config = dict(
    hidden_size=128,
    attn_scale=0.177,
    decay_fraction=0.569,
)
Each number is 50 + 15 x the weight over the matrix's rms, rounded and kept within 0 to 99. Layers, rows and columns count from 0.

# layer 7 attention query, 128x128, rms 0.171, rows 0-21,32-53,64-85,96-117, columns 0-63
37 99 34 28 45 90 32 49 33 34 29 18 68 59 36 68 43 61 62 49 72 55 51 79 40 42 60 61 41 34 77 73 49 44 71 29 27 70 10 56 67 02 84 53 89 73 48 29 44 60 39 62 24 41 44 58 44 54 10 41 66 36 31 68
56 54 42 15 45 63 59 45 52 24 33 70 41 36 86 33 18 53 30 67 40 23 68 34 59 38 20 17 43 10 50 33 30 60 31 57 41 32 21 61 60 38 45 32 72 51 55 68 49 49 54 69 31 50 40 27 57 41 40 63 79 36 57 63
53 59 32 45 39 67 34 48 49 48 60 30 19 34 31 41 62 65 46 64 45 56 30 72 43 40 55 78 63 57 53 49 45 46 62 39 72 46 61 71 31 43 38 45 65 62 54 48 52 45 36 43 67 43 63 69 60 52 35 57 72 37 22 61
54 35 57 23 40 57 42 14 31 55 71 72 56 74 41 55 33 59 32 54 95 63 98 49 65 48 30 71 08 44 24 28 55 63 11 55 93 63 36 57 29 36 39 19 86 44 71 70 14 87 54 59 65 42 03 45 17 25 42 25 22 64 30 47
43 48 64 41 44 29 52 33 29 57 71 70 52 80 48 28 51 63 46 47 67 64 43 51 39 54 51 39 58 71 62 75 61 47 40 50 72 62 45 33 30 46 81 73 39 47 58 55 39 52 60 50 56 75 30 45 25 57 80 69 32 73 50 48
74 42 40 33 59 69 84 51 68 36 47 33 66 78 47 27 81 59 49 68 40 48 46 50 36 27 60 59 42 50 27 55 49 30 82 59 21 61 77 53 73 52 77 57 39 65 61 49 79 13 48 27 57 61 53 53 40 33 66 38 39 45 48 36
30 70 54 28 65 37 62 45 23 91 50 47 07 50 63 33 32 71 46 24 60 66 74 74 66 44 71 65 38 52 83 89 47 40 32 54 51 29 72 41 42 60 66 55 50 63 56 54 45 29 36 47 52 46 52 54 38 43 32 82 53 39 52 22
49 86 50 42 55 66 52 49 59 33 50 49 66 65 73 34 44 57 34 28 46 42 82 51 54 79 46 43 46 75 59 97 60 51 40 34 42 74 12 56 30 62 53 54 30 21 49 51 55 45 30 54 54 36 59 63 66 48 50 31 43 41 62 50
46 56 41 48 53 61 42 56 53 43 60 58 67 53 55 31 42 44 36 53 64 52 51 56 54 57 63 44 52 42 47 71 58 58 58 31 47 66 59 58 36 62 44 48 49 50 54 52 61 43 38 61 61 73 65 74 37 47 52 43 52 52 46 44
32 38 68 43 66 31 39 47 44 57 68 45 55 49 50 47 40 41 57 49 56 50 64 58 49 41 48 50 42 62 43 49 64 60 32 67 63 56 27 41 70 56 44 57 57 50 35 57 32 70 68 47 48 54 42 37 53 55 54 60 21 53 64 42
49 51 51 50 44 38 48 46 45 42 68 54 48 55 44 46 44 51 53 54 52 45 49 53 50 42 55 62 61 58 52 51 57 61 51 42 54 49 57 47 48 48 51 49 57 56 48 52 48 56 56 40 49 54 52 52 45 42 45 74 40 45 44 58
54 55 39 42 57 47 48 42 43 58 50 48 49 42 49 44 42 51 49 40 48 51 52 58 45 50 50 44 42 55 44 52 39 46 43 50 43 54 56 50 57 52 51 46 53 48 48 50 37 52 49 57 50 52 50 49 49 42 47 47 42 50 54 42
65 44 47 50 47 56 45 49 62 49 44 51 44 54 62 47 57 42 56 41 49 45 50 43 56 43 46 52 54 48 40 56 54 56 50 45 43 51 52 38 41 50 49 41 47 46 47 43 56 50 47 42 45 53 51 50 48 47 39 58 52 45 60 48
49 49 49 51 49 44 61 44 56 49 55 54 57 51 44 63 52 48 54 60 46 52 53 53 57 48 57 57 50 51 55 56 50 50 54 41 49 56 51 58 49 55 40 51 52 46 61 56 52 52 58 60 58 53 49 58 51 50 47 41 44 48 51 61
51 41 58 46 51 45 48 47 50 42 45 45 58 51 53 52 46 52 48 46 45 42 52 50 58 55 53 43 55 48 53 51 41 50 52 41 47 49 50 49 47 58 52 39 38 49 46 50 43 47 47 36 52 52 48 48 47 62 56 48 43 50 45 51
48 50 57 48 57 43 49 49 51 41 43 51 47 47 49 50 54 44 53 45 50 45 56 45 55 53 46 45 51 31 46 48 57 52 50 59 52 48 42 44 44 52 44 50 40 45 48 51 53 55 50 47 55 52 50 56 55 49 57 50 41 51 51 45
59 65 82 46 52 46 74 90 31 24 63 36 47 66 44 16 63 52 72 43 55 65 65 42 83 27 90 45 74 45 45 65 62 82 68 60 70 58 55 34 00 44 47 49 11 58 81 26 58 55 41 37 62 64 53 77 52 74 44 37 56 48 25 57
35 78 24 60 39 35 46 59 48 36 24 34 77 37 58 77 54 59 43 67 39 33 24 73 34 24 55 52 66 48 38 35 47 42 44 25 60 78 32 92 74 48 84 51 67 99 57 65 16 60 41 64 53 52 51 37 62 30 69 69 85 51 18 87
70 25 30 25 63 66 87 50 84 71 59 64 62 72 35 39 48 58 63 61 70 61 52 67 83 63 43 76 40 56 57 27 38 51 48 46 65 63 45 35 20 53 31 45 22 67 39 46 80 49 62 14 50 45 28 64 42 58 36 39 28 66 37 44
24 48 44 53 75 52 68 58 55 32 42 50 74 45 46 63 65 37 52 77 45 47 41 63 71 23 44 35 35 44 52 16 69 68 85 53 70 55 55 46 46 50 46 40 65 72 46 64 34 76 35 64 29 44 35 39 49 54 57 28 77 75 24 58
40 41 41 52 34 25 40 57 41 27 43 24 47 34 46 41 74 42 43 68 43 57 46 55 37 71 74 32 42 45 40 74 75 41 40 37 86 59 53 54 52 47 80 99 29 66 45 43 37 63 04 75 51 68 85 68 43 52 64 58 38 74 64 24
57 37 34 30 56 61 16 64 37 55 78 48 54 62 31 35 41 46 43 58 85 57 38 43 25 50 38 56 50 58 34 70 65 43 50 67 48 33 76 29 69 53 49 72 54 61 31 35 35 69 48 67 52 73 36 65 37 29 30 61 53 44 35 37
53 45 51 49 52 62 60 45 50 52 60 43 45 47 49 51 53 48 52 53 45 49 48 65 48 57 54 45 52 54 46 45 67 54 55 45 51 54 65 47 48 54 44 51 58 41 54 49 50 54 49 57 58 57 52 44 53 60 42 43 58 48 51 58
60 58 52 53 52 57 43 47 51 45 45 60 56 57 45 55 65 51 45 54 54 51 51 50 55 41 50 45 54 60 50 53 46 52 50 54 51 49 61 56 46 52 42 42 48 56 49 49 57 58 53 49 46 55 61 58 56 52 53 55 50 42 47 48
59 54 52 59 52 48 47 45 55 51 47 46 44 56 49 48 51 51 51 56 50 46 41 50 47 47 63 43 50 54 39 46 49 47 50 35 57 46 48 44 48 47 46 60 50 51 49 46 51 55 40 41 46 49 44 46 48 51 58 55 53 49 53 50
40 42 49 42 45 47 51 43 45 46 44 48 53 45 51 45 58 44 47 55 50 50 47 47 56 42 42 44 47 51 59 51 48 55 48 65 40 50 51 51 49 54 48 43 53 43 45 50 49 41 49 42 47 50 47 45 46 51 43 52 45 53 43 47
45 43 50 41 40 38 51 43 39 48 51 48 54 43 58 41 42 49 50 45 40 47 48 52 47 47 44 47 46 45 57 50 45 44 51 58 42 57 41 44 55 37 48 44 48 50 49 50 49 42 49 47 38 50 49 47 54 46 37 46 45 41 39 55
55 55 46 52 56 55 52 51 53 48 57 47 52 57 58 44 50 56 51 47 57 51 41 46 48 50 57 50 44 48 46 41 51 54 53 37 50 52 59 47 45 49 55 53 49 42 49 44 49 49 46 47 65 60 47 49 43 56 55 41 44 54 51 49
51 55 58 51 42 46 45 51 53 55 52 53 45 51 53 50 53 46 56 56 43 56 53 50 57 59 52 64 58 61 59 55 63 50 56 57 52 56 45 45 56 46 46 52 62 62 52 59 50 50 61 52 46 52 56 49 51 52 49 54 45 42 48 52
50 45 47 30 38 47 44 41 44 56 55 70 57 46 67 49 17 53 45 60 44 56 65 51 49 64 54 40 56 58 62 66 30 40 49 52 42 42 38 42 61 54 55 44 47 59 51 56 48 48 46 43 42 59 55 43 60 52 30 62 35 30 30 50
48 66 58 74 29 84 50 24 39 14 43 60 69 63 72 51 63 81 56 57 47 59 32 55 39 37 59 16 80 53 41 38 58 41 62 68 40 57 61 70 44 43 63 40 47 71 37 76 86 63 47 69 71 19 44 58 22 63 52 57 59 75 41 48
43 36 28 37 78 12 56 95 85 98 35 12 23 41 13 31 56 13 32 30 59 37 60 38 81 45 38 99 00 28 28 78 80 69 37 11 60 64 42 34 40 65 33 56 57 09 61 00 04 33 38 06 27 99 71 44 60 20 53 22 40 28 80 56
34 45 56 53 67 35 41 73 36 77 63 84 58 79 02 53 41 36 39 77 50 71 14 52 47 52 29 56 33 30 33 49 54 63 50 48 54 41 20 52 92 40 53 79 40 71 84 60 51 33 69 43 59 88 74 63 70 12 55 69 46 59 39 24
46 50 42 63 67 60 43 15 61 53 68 46 63 28 98 12 68 24 01 51 48 59 50 30 43 74 20 86 48 24 32 77 26 35 92 33 47 30 22 49 24 35 86 13 19 13 56 46 87 99 66 69 12 19 67 23 45 29 58 27 19 55 19 60
51 00 53 37 47 31 29 75 82 41 77 65 42 23 40 37 49 12 46 35 35 74 60 40 08 37 47 48 50 48 36 78 51 88 28 53 44 30 94 46 28 66 72 86 55 85 54 76 14 38 51 53 45 31 17 89 58 18 72 31 35 70 24 13
33 61 56 22 83 44 61 82 59 78 78 43 44 45 23 12 32 51 57 48 70 38 45 84 65 36 65 00 64 71 43 38 72 56 10 40 40 54 53 13 26 75 89 55 95 61 52 99 46 00 53 32 35 10 42 85 76 41 30 29 57 10 00 54
53 40 45 14 16 96 44 77 91 85 32 22 21 38 18 42 50 38 55 39 20 13 41 23 58 44 52 58 29 62 54 57 70 31 75 41 86 55 44 17 72 61 51 23 58 50 90 25 29 80 99 26 43 43 23 42 26 66 44 84 64 33 74 79
41 37 33 66 62 46 45 37 37 64 07 39 44 74 38 36 12 42 59 00 59 55 19 35 29 93 98 56 53 58 66 74 28 48 86 46 99 69 87 81 60 24 34 55 23 12 09 99 45 38 59 68 27 80 49 24 82 74 70 64 41 65 77 68
40 48 47 47 53 45 46 48 48 48 49 47 53 44 44 47 42 50 41 49 42 49 50 44 47 54 57 48 58 51 49 44 43 42 47 55 46 53 45 50 45 43 51 52 49 51 49 46 41 56 50 50 48 39 49 50 50 43 49 52 53 46 49 47
58 55 53 55 51 44 48 53 51 47 48 51 47 55 56 46 58 49 46 49 55 48 50 43 44 52 60 51 56 52 46 46 53 61 46 44 56 49 48 40 49 58 42 43 55 54 47 48 45 48 44 50 53 54 51 50 46 49 51 58 42 51 47 53
44 42 50 43 52 45 53 48 55 52 49 44 61 40 41 40 23 52 47 51 50 51 48 46 47 50 48 51 48 53 47 52 58 48 48 44 50 48 47 41 52 45 45 57 45 50 50 53 42 48 45 53 53 65 43 58 54 52 42 53 43 42 48 46
55 47 51 51 46 57 46 51 55 46 52 53 42 64 48 59 73 53 40 47 55 54 50 52 49 54 57 40 56 54 53 46 55 50 55 57 44 47 57 61 45 48 46 46 56 46 48 48 56 39 46 43 49 44 52 56 45 54 54 56 53 62 52 54
44 43 54 56 50 49 44 56 53 43 47 49 48 49 56 56 66 48 46 51 56 45 52 55 46 39 46 45 56 50 45 41 53 55 50 57 47 42 53 58 46 49 49 52 62 45 48 56 59 49 51 49 49 46 49 53 46 56 52 55 58 58 49 47
44 47 49 40 41 45 61 42 41 55 49 54 46 35 53 40 43 46 41 47 43 51 49 47 50 56 41 51 51 49 62 46 39 47 45 56 49 47 48 38 51 55 50 49 43 54 48 45 44 42 48 49 41 41 46 43 58 46 47 56 41 35 48 54
47 52 58 53 55 59 49 52 53 45 54 48 53 51 43 49 51 58 50 56 48 53 50 50 42 44 54 40 46 46 46 43 55 57 50 52 53 60 52 55 56 52 57 56 45 49 45 57 48 56 52 51 56 53 50 47 56 60 54 46 57 49 40 49
44 44 52 61 45 51 53 47 52 51 39 40 43 51 52 42 53 46 53 50 44 46 47 41 45 46 55 55 56 46 44 51 47 43 53 50 37 49 41 51 50 52 44 58 41 53 48 53 52 46 54 46 41 47 39 50 56 46 53 49 49 48 50 47
41 43 53 48 48 47 52 50 40 47 63 45 53 39 52 51 43 54 54 51 47 52 59 52 50 47 56 54 46 51 49 53 52 49 39 49 51 54 29 54 56 45 51 47 52 54 46 50 53 55 61 53 44 51 44 46 50 46 46 51 48 57 41 49
49 43 45 50 51 53 50 51 52 44 40 46 41 48 46 54 49 47 44 47 50 49 36 52 53 50 44 43 46 48 49 46 47 50 50 49 50 43 61 50 47 57 51 54 52 38 44 45 50 44 42 43 48 50 49 49 50 58 51 43 54 45 51 50
44 41 45 40 46 48 53 48 47 46 40 52 60 43 57 43 41 45 45 52 45 52 50 57 50 52 51 51 47 49 50 55 43 50 48 50 47 51 56 47 52 46 52 57 55 46 58 43 49 51 37 35 42 56 51 51 52 41 50 48 52 38 44 52
52 48 54 52 49 43 44 48 41 55 49 48 49 51 45 47 40 47 44 44 38 49 53 48 49 57 52 39 58 53 45 50 44 41 47 42 59 49 45 42 43 51 57 48 44 51 42 46 46 53 46 44 47 52 51 49 60 50 52 55 41 41 49 49
59 61 47 55 51 62 57 44 45 48 53 52 35 64 33 46 55 59 56 51 44 52 44 46 54 61 59 50 49 59 55 42 51 50 42 48 55 54 53 48 53 42 49 50 55 60 54 49 55 57 43 49 44 50 56 45 35 51 48 46 52 52 51 55
38 33 42 49 51 39 44 61 40 54 27 67 68 36 76 42 35 55 25 57 50 60 52 56 44 57 33 43 67 44 45 67 41 44 44 30 30 16 38 35 61 61 59 45 42 45 43 24 59 46 34 09 55 67 48 41 50 24 41 57 59 16 19 60
34 67 37 88 70 60 46 66 46 38 21 58 74 62 62 40 61 50 43 37 45 59 34 37 54 22 25 65 63 51 41 59 93 55 40 39 38 56 37 45 61 81 67 23 56 40 42 22 78 53 27 36 52 58 59 46 18 12 42 45 78 24 31 51
68 34 39 27 66 33 52 86 82 59 46 12 35 44 40 51 68 47 49 55 79 31 67 54 54 73 51 49 11 58 43 60 46 71 44 20 64 63 51 71 51 56 38 71 46 18 64 28 17 45 46 30 41 89 58 40 58 53 67 41 42 38 72 56
60 80 87 22 42 28 40 83 28 84 62 99 67 79 07 42 45 69 40 74 39 98 43 15 69 43 44 63 50 13 51 29 39 82 47 73 65 31 27 55 77 23 35 99 20 70 81 63 40 35 71 23 45 89 51 68 42 14 64 54 25 74 10 21
57 45 55 49 81 58 35 08 54 56 72 48 73 33 87 12 63 17 00 35 53 66 44 34 40 84 29 81 56 15 33 86 51 37 95 43 64 37 24 57 42 39 94 24 47 29 54 72 99 99 50 70 10 17 70 49 70 31 57 30 35 56 22 63
55 00 56 48 32 35 31 76 74 40 81 53 43 25 41 24 50 16 55 26 21 75 70 48 04 42 47 43 52 57 44 71 51 95 27 55 44 22 85 54 31 58 73 77 55 89 40 74 03 35 45 51 48 39 21 77 55 24 60 28 36 62 13 14
54 65 51 13 79 59 55 83 59 83 75 43 49 51 20 11 35 50 59 46 70 40 43 86 63 48 62 02 50 74 42 44 64 64 10 48 30 53 57 15 27 84 92 62 99 72 51 96 58 00 54 27 39 16 45 86 76 43 39 23 50 17 01 61
46 27 44 29 18 99 38 88 95 83 30 23 20 37 20 39 54 30 52 40 25 11 45 23 51 39 51 54 17 62 52 49 71 26 69 35 85 47 45 21 60 58 58 21 61 46 89 29 28 85 98 26 39 49 22 49 26 63 44 69 65 35 69 88
48 33 25 55 61 49 44 37 30 58 04 40 51 78 47 31 13 43 53 00 52 54 14 35 42 87 99 48 44 60 70 79 20 50 82 50 99 72 79 70 59 27 23 50 16 16 02 99 57 36 54 79 28 81 48 26 66 67 74 56 39 61 71 71
47 57 54 51 43 53 46 58 57 45 53 52 46 58 47 42 54 51 51 50 60 53 49 57 46 49 47 49 47 44 42 47 56 56 46 52 50 39 51 50 54 40 49 41 51 55 46 44 47 48 47 50 44 60 51 52 55 47 38 56 44 46 53 49
43 47 48 51 54 50 46 54 47 55 54 52 54 46 48 50 48 53 45 50 47 50 51 45 62 47 46 53 46 52 50 47 56 45 50 38 49 56 44 48 55 61 51 45 45 42 49 53 49 48 51 54 54 46 57 50 63 56 47 47 43 51 45 47
44 42 50 41 41 51 52 52 44 54 57 51 58 50 53 54 45 47 53 55 52 53 55 51 39 60 51 58 65 46 63 43 52 54 52 53 51 55 51 49 52 37 50 58 63 55 58 50 51 49 54 52 47 49 44 44 45 53 42 46 50 43 53 49
45 52 53 53 48 50 44 47 54 49 45 53 39 54 54 54 55 49 50 51 51 54 46 47 53 40 45 45 42 52 41 52 51 47 47 46 51 50 50 50 46 58 46 40 41 42 49 55 54 43 43 50 55 43 55 52 51 47 48 49 52 54 47 49
44 49 53 54 53 51 49 50 53 44 45 47 47 53 53 58 58 52 55 51 59 50 41 52 57 46 53 47 49 50 56 55 55 49 56 56 47 53 59 58 51 55 55 47 39 40 46 52 53 44 49 45 57 42 52 54 50 51 52 43 59 58 51 50
57 37 44 37 53 44 54 49 55 49 48 57 55 42 46 49 39 51 50 47 32 41 53 55 47 51 39 49 46 43 49 47 40 46 54 53 46 59 46 43 56 59 44 52 53 58 51 45 47 47 48 47 44 48 48 39 56 52 45 46 51 41 43 42
54 77 44 53 37 43 49 19 34 56 25 39 46 47 40 39 33 43 57 49 43 37 46 44 37 38 45 35 55 57 57 86 57 73 33 47 65 85 58 54 62 11 46 40 63 72 55 60 48 74 38 44 42 23 76 52 39 27 50 58 53 58 51 28
43 49 57 61 45 34 24 18 61 32 25 76 28 25 47 48 44 38 46 31 49 34 64 42 41 62 39 22 46 33 59 73 28 55 57 34 47 48 78 56 62 49 43 33 66 50 65 61 39 48 18 48 46 60 74 69 50 19 73 62 68 44 44 56
76 70 58 45 72 47 56 56 51 39 71 11 33 70 64 64 71 78 38 42 34 54 30 40 58 41 42 60 49 65 47 39 52 41 37 66 66 53 36 84 26 51 51 37 39 49 20 62 45 60 54 50 55 63 38 76 55 90 58 60 66 56 67 41
43 45 46 28 30 52 56 38 30 65 63 58 64 66 66 62 50 49 74 52 76 40 77 83 37 63 21 56 51 28 62 40 46 42 42 14 67 58 54 27 64 41 18 55 40 14 63 36 20 74 41 16 58 58 39 64 39 53 46 39 36 36 46 43
25 34 54 47 30 59 55 78 17 31 98 72 89 58 23 46 29 28 65 31 82 27 76 72 39 94 23 29 40 20 80 48 39 61 56 32 48 81 70 58 58 67 71 73 37 62 81 51 57 65 27 48 54 43 26 51 14 14 51 67 37 56 49 68
99 72 54 64 56 83 53 10 73 34 22 43 18 63 45 64 86 53 29 55 05 86 47 27 52 00 66 56 67 55 24 37 60 43 64 60 32 51 63 76 05 38 99 38 64 55 46 62 74 30 44 66 67 83 82 34 46 74 71 38 52 52 53 56
42 29 70 68 67 52 52 58 02 48 55 59 68 67 37 35 49 92 53 61 99 45 70 60 58 40 34 51 44 45 80 72 81 31 70 79 98 44 21 41 57 99 42 79 22 84 37 70 43 80 23 59 58 24 17 54 54 61 69 68 07 66 43 41
21 35 46 33 57 56 66 42 53 49 82 45 58 34 28 60 32 50 58 61 44 32 51 78 35 73 36 65 62 45 52 30 64 53 65 30 50 61 47 68 57 90 30 67 30 54 59 81 36 55 31 68 49 27 27 65 32 29 62 69 32 61 64 60
54 48 44 40 49 53 71 58 53 55 79 55 43 53 34 48 48 51 40 33 54 49 54 50 27 65 34 58 55 49 55 48 59 45 52 54 50 53 74 56 42 46 48 42 53 40 48 41 63 44 29 36 54 38 55 53 29 60 62 61 29 63 48 44
47 26 65 63 72 36 48 63 30 53 59 69 53 55 33 60 58 62 39 45 46 60 66 51 28 75 25 20 59 47 58 56 52 62 59 48 71 72 41 62 53 52 42 68 45 49 69 48 41 63 41 59 48 25 66 36 59 46 64 85 31 39 26 47
46 54 53 54 55 55 49 48 44 51 47 51 39 56 56 48 67 45 38 48 41 56 54 45 51 59 47 43 54 51 60 50 44 42 49 57 51 43 49 48 43 53 53 47 53 54 48 48 52 49 50 35 44 42 58 44 39 49 44 60 50 50 51 47
56 40 53 51 47 52 52 50 45 46 50 47 58 54 52 58 55 57 54 40 53 54 48 50 55 45 44 45 48 50 40 58 52 56 48 53 55 54 53 51 52 47 53 45 42 38 51 48 52 44 46 40 49 53 49 54 44 54 46 53 50 49 40 53
44 48 51 47 57 51 57 47 51 54 49 42 53 54 53 52 49 56 51 49 46 50 51 49 57 44 59 59 55 60 56 46 50 49 56 55 51 43 64 39 53 48 47 58 54 55 46 57 52 55 47 43 51 52 51 53 53 60 52 57 56 52 48 51
53 65 42 48 41 52 48 50 63 51 52 51 35 50 52 52 53 33 47 48 44 49 45 47 53 50 42 49 49 44 46 47 51 48 48 44 45 53 62 54 40 43 48 38 55 52 51 36 55 43 53 47 59 45 58 48 35 46 50 41 54 41 56 46
56 45 55 58 49 51 66 44 46 64 42 47 54 49 47 55 41 54 55 46 43 58 47 55 47 51 45 54 47 50 49 53 44 52 53 60 60 55 63 43 54 54 56 52 46 51 50 50 47 56 46 52 55 55 49 52 52 46 56 47 56 43 56 55
51 62 51 55 44 48 51 52 51 52 45 53 57 51 55 55 57 48 49 55 45 49 45 41 57 44 58 46 47 48 53 50 47 48 47 57 53 55 36 51 47 48 48 45 55 46 46 53 53 50 50 53 48 52 48 52 48 48 53 44 57 45 48 50
54 54 53 42 43 44 51 60 60 71 41 34 41 53 30 54 17 78 45 60 48 75 28 31 60 53 55 64 38 85 40 48 59 45 63 48 50 43 62 55 36 28 60 38 39 56 47 45 51 61 50 25 64 57 41 55 51 61 45 58 39 43 23 73
42 83 42 44 51 31 71 44 52 50 34 50 42 37 39 67 38 48 26 63 38 67 40 40 50 58 80 39 44 79 54 60 66 52 29 55 72 34 50 55 38 47 47 23 83 61 58 37 35 37 26 56 61 38 70 42 52 57 38 70 47 54 33 47
50 31 43 62 40 58 42 73 51 48 67 41 75 62 37 32 66 76 62 60 71 50 44 53 47 41 38 87 39 51 27 22 53 42 63 48 69 58 52 39 29 81 35 50 38 82 29 56 74 68 59 49 30 47 15 47 32 52 47 57 36 64 36 41
33 38 60 58 70 59 63 98 45 26 60 60 53 30 50 50 33 23 27 33 48 12 53 47 51 64 26 19 57 46 61 45 77 51 67 78 44 22 82 65 41 33 59 63 73 35 54 32 59 50 16 43 54 60 34 66 64 44 67 89 62 34 41 70
62 49 48 29 36 37 34 66 43 28 37 66 17 35 40 60 50 03 55 34 38 38 69 28 54 47 46 41 49 42 60 75 55 73 64 44 20 62 78 65 71 44 79 34 80 61 60 56 89 28 66 63 36 54 78 40 63 18 43 28 71 50 28 88
42 56 43 33 57 79 64 34 17 69 75 27 01 64 57 24 48 52 26 46 46 63 57 54 69 39 52 33 50 65 81 84 42 15 25 60 54 49 21 39 52 69 64 57 29 67 26 66 27 50 44 71 66 58 26 43 36 94 49 77 09 52 27 33
# layer 7 attention key, 32x128, rms 0.161, rows 0-20, columns 0-63
43 62 46 51 45 39 46 46 43 57 54 51 55 53 49 51 62 47 45 46 59 52 50 51 45 54 49 56 61 41 51 57 47 46 50 46 52 64 55 57 49 58 56 53 58 53 50 53 48 38 53 58 46 45 46 43 41 32 50 54 55 53 65 54
56 54 44 44 50 40 47 56 55 57 61 50 50 45 58 46 41 56 43 36 56 64 44 46 51 65 55 38 50 45 44 43 46 48 50 54 41 50 60 48 49 34 51 48 48 46 48 40 47 41 49 39 49 44 50 43 45 40 40 53 40 60 61 65
43 52 52 55 47 65 53 46 52 53 45 52 49 46 44 60 42 51 50 46 45 53 60 54 47 45 57 60 35 63 57 59 45 52 48 49 50 56 44 40 39 50 52 46 42 54 65 52 44 60 42 53 63 55 53 59 48 59 56 39 47 52 49 56
54 57 44 54 51 50 56 69 52 67 53 48 50 56 58 55 45 45 42 50 50 63 53 41 53 66 58 40 39 43 59 68 49 60 52 53 40 57 68 46 49 61 57 51 48 61 56 46 53 41 44 50 64 53 58 50 52 45 57 55 48 53 65 48
67 49 55 43 49 19 53 57 45 48 45 53 48 69 68 47 48 54 42 28 47 46 57 53 35 63 38 37 44 26 44 47 49 42 43 55 38 45 75 54 57 53 44 43 55 48 41 35 50 47 61 41 44 51 49 40 45 41 40 52 58 45 58 51
29 50 26 48 50 58 45 46 21 43 62 42 51 28 40 57 42 54 59 39 43 39 44 34 66 43 47 66 45 50 68 58 46 33 52 13 65 49 34 50 55 45 38 47 52 50 63 69 47 60 31 50 51 41 60 47 41 53 70 61 37 41 42 38
67 54 59 44 55 34 62 57 57 52 40 52 48 56 57 58 54 53 60 43 43 57 52 64 57 66 48 45 47 38 57 33 51 49 49 63 45 41 69 64 53 34 32 52 50 42 40 36 39 36 77 49 49 45 47 43 59 62 39 52 64 57 46 49
63 39 59 41 50 47 55 41 36 58 60 54 55 39 60 56 39 51 52 47 47 51 53 43 50 55 29 48 61 57 51 41 48 45 49 48 44 52 60 48 71 70 38 49 58 38 59 42 53 53 48 46 45 61 44 46 44 53 47 54 50 47 40 61
36 39 35 51 35 48 47 41 46 68 61 50 55 42 44 58 53 65 63 39 54 25 45 58 41 46 43 61 43 53 67 53 51 48 46 14 38 39 60 81 51 38 54 57 42 44 41 61 58 57 25 48 65 45 69 61 41 55 68 43 49 61 62 27
50 33 41 45 43 57 24 31 21 54 57 44 49 11 55 49 22 43 49 49 46 33 52 36 46 45 33 44 42 57 54 56 39 52 53 44 30 24 31 50 81 54 37 42 54 50 40 62 30 44 40 63 50 39 49 55 44 50 52 45 31 28 45 47
72 36 58 24 48 64 43 55 82 52 46 39 53 44 53 68 36 68 43 21 68 56 51 51 51 39 43 20 39 00 52 70 55 26 25 19 64 55 53 35 31 69 20 76 45 36 54 29 99 72 99 68 50 56 60 43 51 76 18 69 15 68 22 49
29 47 44 62 64 66 13 66 52 00 34 60 42 40 52 70 47 46 38 18 38 36 89 29 54 14 29 54 33 54 99 25 40 51 46 24 29 58 40 61 31 36 58 80 41 59 70 45 72 20 14 47 40 61 31 20 77 05 39 52 44 35 64 51
64 37 23 46 27 58 39 42 53 57 60 63 54 26 41 66 83 18 20 41 64 41 42 39 76 20 52 38 49 13 47 07 68 49 33 15 99 07 72 62 83 74 47 75 27 64 32 62 09 59 76 35 57 44 49 52 84 25 00 37 31 59 73 14
32 69 35 40 69 43 31 41 50 42 54 50 32 70 63 28 78 43 41 38 33 66 34 76 53 23 35 61 73 34 37 54 35 71 67 53 95 28 81 30 50 70 59 52 66 53 57 11 25 45 58 73 76 59 42 18 91 33 42 37 64 99 59 94
53 64 21 56 69 00 26 39 84 26 76 22 63 88 29 27 27 57 27 67 38 38 94 74 45 29 89 65 25 38 29 15 55 43 47 57 54 65 16 31 31 69 65 84 37 42 62 46 62 21 46 48 37 63 80 76 45 65 37 85 80 35 63 63
80 17 57 48 29 38 67 90 49 17 83 61 25 85 44 20 22 77 23 50 17 28 44 68 73 19 60 31 32 89 46 34 51 09 68 48 07 51 31 44 36 54 07 36 66 99 50 16 29 28 92 53 39 46 59 15 54 20 82 13 86 59 61 30
55 52 54 46 52 51 49 35 45 53 43 56 51 49 48 58 56 48 46 41 49 52 54 63 38 54 49 53 52 53 60 52 46 47 44 47 51 61 50 55 53 56 46 46 46 55 52 53 42 45 54 59 47 42 46 41 36 47 51 47 46 47 46 46
38 61 45 49 51 52 44 40 44 54 51 59 41 54 45 48 49 55 48 57 56 56 56 52 47 43 41 47 52 51 62 58 52 50 55 55 45 48 54 46 41 40 56 52 59 59 55 62 52 48 61 42 47 48 42 46 46 45 41 47 49 42 62 64
52 33 62 58 43 48 42 51 52 50 40 38 41 46 50 50 46 46 66 45 49 51 42 53 50 50 39 48 43 44 40 43 48 41 56 60 44 42 43 52 62 65 54 58 45 48 44 46 48 54 42 53 63 47 51 48 50 60 52 36 42 49 42 39
59 64 49 59 50 61 56 67 42 52 63 57 51 56 55 43 83 61 54 40 59 59 40 57 74 51 58 37 60 56 57 58 69 67 62 72 50 66 50 60 57 46 68 72 65 54 54 63 62 50 62 43 51 49 43 44 58 47 49 69 53 50 53 58
48 61 53 59 57 50 57 69 47 55 60 57 51 62 51 59 79 41 48 62 55 51 59 46 59 59 68 51 72 58 43 52 59 75 62 48 46 62 43 41 49 48 54 40 54 62 65 49 54 51 61 51 51 46 37 62 48 44 53 56 52 62 51 64